Each number is 128 + 32 x the weight over its row's rms, rounded and kept within 0 to 255. Layers, rows and columns count from 0. Numbers have three digits each. The size before them is the row's rms in percent of the matrix's.

# up: layer 4 MLP up, 2048x512, rms 0.0336, rows 1365-1411, columns 384-447
# down: layer 4 MLP down (transposed), 2048x512, rms 0.0307, rows 1365-1410, columns 384-447
up1365 121:149142157116149187132118123138110144143099125108125139137187093158120154109113118110151128149148153168082074151133085090122100088120110171148138143116170100143082054107121126140111135118150230
down1365 131:153146082133164161075147129116174066063072175149077182145081153151118212183082155108129092151144088125180086072150184059130132111160130165105118095064146163133050175130167099119105164131146105
up1366 079:143118151109114097101089128216076098113125116155108129132131179156110121186127136171119124143154136117114115113114173097090157124081201080116124141113094115120071118164123179141191184145116154
down1366 076:123135094161127187136114132140106126166156124138061152087132205102116136088123123087188107153118138116099136092150083148083155086046134062137140143108133125167141096090193079199073123134068117
up1367 087:108124099112105163120110068155141123117091123136075136105161191093133115133145141107071130136157094159137135109097163143124123088160141130167152196108089133177166062156118143127153165110138167
down1367 090:151080107142144114083055140089146132152186129136179080121080117103092170133070086124099092168062090146101125133072153126164141079125140007142107132108117095078122076169119140106104150131119074
up1368 146:104095076121121140150131085168143134140072113140120180074131133163069194166156179156095131120125113078096128153120137126173121155137078183101172143131107112138115115104089099132225175146123136
down1368 189:124093133142123123103131095090104097181110108146147147087155193170065152137049114177178137105145121135052119096126175148212104212197111187149190094119125164133120136121107080103146134137110150
up1369 109:138155125203165105104128133107116124188095144091088153104117070140180142135111177109165167162167119075104105143153134149128082131109085121098037197149090114131128160168178127142115119167194132
down1369 113:116171135086135105129085140125135114083127089195071108122130126113152100102107140160108103142094166195183136115099101168144079116140129150139070150169117188077151123065083177129145111138093139
up1370 128:095114126127168118070159147162133169119157118096133123098184156119174142129089104168190116084096124195062123103138111154061114134143132097174122164157134112188121118154073132146171200117234131
down1370 126:089126136065111078106198131122142148110112112091202049123153126158105155081134141088104117179143135080102188152127173137158072127082151141125109092168148134137120103105097150149141183169086161
up1371 084:158058170145156153123111083108132157145087168110132116134164161212129098164103154155060081082126152129127091092107114155129061150156179134181161121175157151100125130083101134103132168144131102
down1371 077:167094141123138070158130116169113084121160152144136109130172143142159121108102122120107151121120093154105167099096139125141159149134107120113162117107158154135120169125107117140173069111119121
up1372 025:160095122101080142092114159141091158126167177085163166100123087117143140119135119103103037114172130156086122035190117149145185090123132090185084125159104089142120118101140125082165134159175098
down1372 012:125179136129123113142111158128111105141113178140138152112130122141119160119100160158093094133125196137165163117169168122103129149124056154122132120101085100132116155085167182153107148123125108
up1373 021:130122102106113133151225112145169195137106121097150093121114130144100148133139101073090083112161152143119110052104060141163121106171150114119112124168126071198139126100086145154156161094170102
down1373 005:143196128126135101118175085176094095101171076167167158131127126153137155189146108067126114120167141096153102113156116121164119156136084174079148155167091107127145154211162138081174107115143114
up1374 097:176094060096101058124141099185179124125166084169136151093117154131135112154101146208113144151177113092127069183134142162129101102174162136124105103162149177190092113114100140165104093123168168
down1374 093:090175141136166112100095144129131155129106138140150125085124187132135160126134157089128182129116129068119109115149114129097087106050163098166073125178053095083140109159069102170149155163162167
up1375 082:143112124150105080103112156150113141116137173139115152112127114185136092130189120176121180087158152203063065133138114096176144159183184106170139130089109143149147134135056178173130117119120149
down1375 074:130092093111155099168183094116095151177143104169072119171114072132148086126121170065164127096132163127112108129142157177122157160081154104159119155132137075163122078131214126112071128182179125
up1376 095:128101086075099089113120083183116148161153134133122088153144142130108116140142117141118122152108128174068118203131144072136157133207103125129119071113091175115093085142060127136112130076116127
down1376 095:090108070140102081114185095143133170066131083116102102092134101131128152126118191123117217139092115137132136159164142103083138132068133125148149144155141131101114093125072183102135191171083178
up1377 113:128103090106168120104216122091138116144059088136119113147166139156098142134148170184134127148170055130059078117085134168133103138136126172107095165121136120119081148132128130090139144161088155
down1377 117:175118170101179169201129193124159143135089172097140152157154154132111074172045138134111145140173133083130172176179117108110097121133208051129122014145118069128126142094083165165128112148134156
up1378 111:160137122125129117135122088113145177118088104085078186095106186176119173102110119158163100081121144147104098119138113152178173053177117150134139164128154160144071093155120134194135157146129129
down1378 115:095096129108116212152199078095119148072157176080129183131115142113173131116122136125123079110107133138104127147121121113140179144124117105164108155109139149093148111144109139121116104202096115
up1379 076:049115116116088081149101103081110163106142087108138114086117195179080110126130152118085042158139052111132095174133094124077126113120178173130112151152094135155164179154127143095182143105159058
down1379 069:138134123096182126157156149150119067076172062074145152153158126064158111147119078140161133139098178077140178159083188062143145130135146087133119074135110065104139106131118154158067088173085127
up1380 028:163082129127125108145214130122107171131095186088122150129136116144111161125151097114151149075081092110119144103142105126165104143159164126083100195180126065152097129175158143116154180140166151
down1380 018:106130143099126110167104083069085046090111168119107096107119099104112120084109088179135117145138143089139183109117099087121184114123090114098115152096182094125118156106151165174137135137125078
up1381 100:167209102079212092048114127155133152127177110158103186108145118156153175150105141126067108145108156075090139111137126161133115091106098087167058163124188081141141162219175172116124109118124127
down1381 103:132099081147126083133112153132150115158145049093137153067162189117138144093152141123115101135149139120029108102167152119127125149124118095105068128179119142158116120146214073106157189119147103
up1382 103:140161130128111113070111107156139152162150113115057107078137132177165171163074170173208098101202157085132112153133133087108124121092182130107084160168113078130100152150108132178149171143136091
down1382 101:138114154138078102087133100093149050174089093140113133141110138149078124188094151155167057169122187097175136142079185084140110165155169129102143144136124138106094160078149157153054153134129199
up1383 102:143129149153156103124171119112136121113155147137180123106061169120130212137170158102127114147135121073101112124126096149126117094132050054153083140121133082104068126177115168175089171148170206
down1383 101:082200130076074141156146077108129153090122158165173094129156191158063115126142136092124069125079034063119063082121211138116125089130076104154106140066124097131160091138119176157138147122135143
up1384 115:119182155078113111147142142131082104245147141126157190079098100114130141118175116153100099127117130156129091149086120137140099055096115114154171145115108099129152132109150140080134169072197144
down1384 113:152154054114061097091176152050102136146077060134158131124113117140164199167128119104101150155132085219084140160144150117143083161109125097120086133122154127087134172181123146115147109117155152
up1385 103:176122142147129112159116123127080105104162202178084092091109135103148123084093112105129156102169121081097125148118140067149154137102095125130087165215131109153070114133098136107179160156125095
down1385 099:154125142126134154180143194164143114127081131165143169137125092179148117138109116098157110116107092085153173151078127109151067049101127154090135093129131126179182130109114154149181071101136145
up1386 106:176134113154145165124129165132182144158126154141085110146124137195117154176077140129145121136160130068077038100115148116156111149192132140131089125138163140177110128221146118132113135092129149
down1386 111:106125134064093106116180084078108125093078111093054157115056198140178147132127107084157132120148215089160120102128106104200155120189076128117121122080116151182153130100115161160095160181110094
up1387 079:033165152133127128169110086135145136142117115143106125050112111086067110171105099069125124154163091141180072101078155181134163118171148150172095131153151128118138129190151136156170151127130084
down1387 078:099135122138145083137146106115154141180144137130114109110062148083167105142140143125144120133183182129149140117181106109142124119122146098155161134098159147125166082119120120111122109116118101
up1388 096:087090065155223160145153118157113123136093117094106113101127108065163115123180126188088118103142171144165070108126076129163101124132158078141124116090108158163137113125079112122125191098161165
down1388 089:087101129100091077172059143120141163126083158175106116114145121121111166085100142072133129129144140089114140149156127136150122098094078172140113092169087110081104123120081145142154077122088106
up1389 084:148100077162121077097090113185119151075110126097109134192110141122081198070136147114152109126119033145123111108124156194103083144173160083105145117141082151168138158131128158093125184101183139
down1389 083:116079164114180126193186064142113151130128166144114153149122075128138080067090097126130145054105124138118112151151107151188141091154141132154114120109214101149087131101148161143116158123134135
up1390 102:105146180160141148148155086125089125135107102184074169146176150118082142144128123112083107119117127023187092113133123156163145161157130146089083109145147141185110143127146135109180135163152182
down1390 110:149047115182076131128149110102105104195081073128157162187176164123076131106086120084169152132156113173109142155195130130157130131154150126146140095061144145150114154080119089130047103080037136
up1391 128:103115140106153119130177078160135188098100104133124147141096142179098098236148164113156096200165119073107119167124097113096148148112142121116145092115116081131135138084161164159185145127140097
down1391 140:103123095129150199169117132068116118070135096114113093138118133179087139145100184118137102167153122117045136147206163058121136114122127125085162078168159126119101126156083156187099107133126168
up1392 105:142172180156086107087156159122088127147130110169145123072177081113119123110100177135125084097111113063129140138188143127109082127132093133142117113102147125159106140162139131131144138125153095
down1392 111:084138193160127139129098103100114105254169161119112132116121129083199145125072122136152109127157098156129153143133098111075117076108162089128114092112152181110140084059184137112164127091110140
up1393 094:086113199071077113145166143141143159122105135148135161123085100171061186187114150102121090135150101131127109113092123117097136132162132086177102160154136105129151139161153146175103108120107073
down1393 091:078087129057036148069178116127109067138177172145084176122126134107064112124159124114105182162142166132048172140146168122116104096118091127062130137104097108139115099157127116149083094176115155
up1394 106:085074110105113120142107115098100168153111151081062162171167183146109139129147180107177126116145185144068096139085135125186110128113181087108079137104110131113083135097111121110187130103132171
down1394 109:129078168188151141163133149169170114175108185152112090092100140129077130148098146098102135123166127099134135094124183139121132177197149110097112079158113132129131117085087093081038167162099115
up1395 120:179076116123150131102119067138116112201132113157187150118157154199098164144117155096094096198131062116039109164173162141144111129146085121113144141121126087076091174095135172180174164150114164
down1395 134:156182129081155100137114169144146090124111081119142079108148142054144153084076134121151122155165150143090156097072197125079119165131113075156126056148147142113122073121095148118123128122116142
up1396 104:145098183165099104095097072159093102125088115130192146171120113129141118162159134126131102140182086131068144122142130156159045096165079157119119123150102118144097118107087154104154158145144140
down1396 098:105177156131147092153112138150083069145136128123107142116160147097167148116093064181100155117156140129117106124074163164110184153119136123138116104108106159131197146071120108193147163128163148
up1397 098:140108118138148080162141157098091120177149112112089141062128142079091115095095125139114176124126127104123102112145121175152126151120120141128132162156140136154081139115101166085118148146133097
down1397 103:117141129136132082126104136138156089165120126154113101127059134134111031118086119127170135134115104096130164107137162102049120119102170099115132143166165191152149125120149127079135118134125148
up1398 091:132121074166082174169208160099056117163105071121133106160180097146146114119182113147085132153110145140116116080169087142114189114108102150114129139127143147156170127110092138097128134142178153
down1398 090:131135158127124106178139071116128120132157108112176126141178156144109139133169105083117133095098090101118133139096116161095116140146027073149124092140089122092177166091184146140160101187130166
up1399 095:150181118105164135099134062136135118141169147137085142114198095166149123119118127145126137159192075170139051123088080177201118059147100076132135150095149133124106104127037132135092126150098156
down1399 089:165165083081146103166121168111137150145068163110120082162096135106127107113130189092171117122116118170166155150183187126091144142126141150110152139174164118093101140075150134094165087115115179
up1400 106:126121139126165153113149114180121145067096115149079114130115085180109078127141164155170112119098133187149111094131107182102118102133130165139138079154118137174092131141080132127175096119159145
down1400 115:100153148162130174101145138102137150070073141164158121156131127121109194167166115125055088134150119164073164082171195077096169136144142194144085160065149106155153186139129110153155163076114141
up1401 084:127185145123139088215134111082122153147158139152083162164128089122130135101173096195149192107168158134111147090161143111144061109109147145137076096112114078095171182119152159101153146141131132
down1401 078:184125136120109145155066145123106114060100071086146105093150112118110073096083109134135086167109210130151099160113145204128136139123067144135161097109142148143108113063133136086115098125191111
up1402 114:147166163140135121150068042125041127101093125127145120135140148148118169217153144142069098147189122153146148070142119161117173072181059164116146115082126145133139094114085127179161138105082115
down1402 114:107181098122171113130105132154172161125142110127174099121169159152163160198156154132082088124108173109157159128131145143150099131083106145129116144117079141089183133090140165104160120135144135
up1403 079:097095139052073063069170096131122142085135085135124167152107125155135141171176140122123080164091102096122099174096169115125125061160188071151111143120121145134211099131103150157104136138107097
down1403 072:158164172147107099185151131114159125191182163102104160149098088116106116117154138126124121196137130108140132126145108103140142145091112122099110105085156118192045164133144160161125179145096138
up1404 117:086102138114140124166099109142129096146163163126139117065109173161139163155166177092152103164164117095146106143205143133100091105161103158105124123134078151119184107168118125103132181169119178
down1404 115:169159116153104103139084146109135103115132101154168042108152073166179164183172110141125140219109110150132152173060085142183145192078127114127078128144139135101104132152102080113115148134099159
up1405 096:081155112068064073160088110119113172100144117126132195107081106197147079176072149174113102179118146102121114148129086176136051158157075150190137125234156099155177150133152141127095120124123175
down1405 097:159119151104107128164151139067144127166155139167175166112146126172129172148108161176172066106110098113149136112140039119126156094187119179158100110141114129196151118128153088085162083088096090
up1406 111:186071111129164122107175139086142150197144141086138109104107059119127127165114105137042112084077142136083096132221129085124185135149140128160128105095153093097071118145143183087151117121173163
down1406 107:107092090082077156096102108104173112150120120076082086135115114144112147090061150055075126130129170130111116129081183132096123119069121148176149147156114148099064178102142133199165057122145101
up1407 104:111074112086084131130137148115126143130088127120103147120104129136170118138126155170129097204177155147105125138134075131117076115170118151173158158120197128125122098127111156107111115147134096
down1407 099:099117151157203136179103141109124134129053122100142108117086177087105144176169082137142126109126111127114114134170110090138167139123151183118114149098159113142127106120145093108066143086042151
up1408 090:137085090125106099059143111132067110134046168098160114130099154143087098119085173151154128134156096159022120126127139094193104112104080148133155144131085100185108142211169135147124168085106134
down1408 093:174064110121099186113098135190135082109125162134091127095137137106169121153108169129114099166176129115110137137155083139136110127074127173128155102132172142125108115070131116127143108085125095
up1409 106:112141157217105099158098094107077152181079097103085055074152110143096126153127138095138140124164062118118079106111162085160053162153103186153176156138129115194100102129132125115175147148130131
down1409 111:149136133145164152098167112084150145150123120134180162081101169109135120159133099118089092053137105138130091104158091172114114147076102175154118148110115081129097169167135175099097159162067085
up1410 080:115088126159180149140157090140145109126111149120131181043116179115069143196083171148107133171164162075157116096125124199168102100136056205146067143171162112126092138197132118148129121059161114
down1410 074:101072161125137123106133143141143132158136157143165122126070102111143149159106110103163136145135101098118121151166082093122179139139172128134112133115078129101124094137170130119102138115093131
up1411 109:147150146156108127160162223135133091187131109081140166115130154088139148105144098125132145087117158122108123182136130136165107138133163074103098146138106106118150164146108113179112120143146146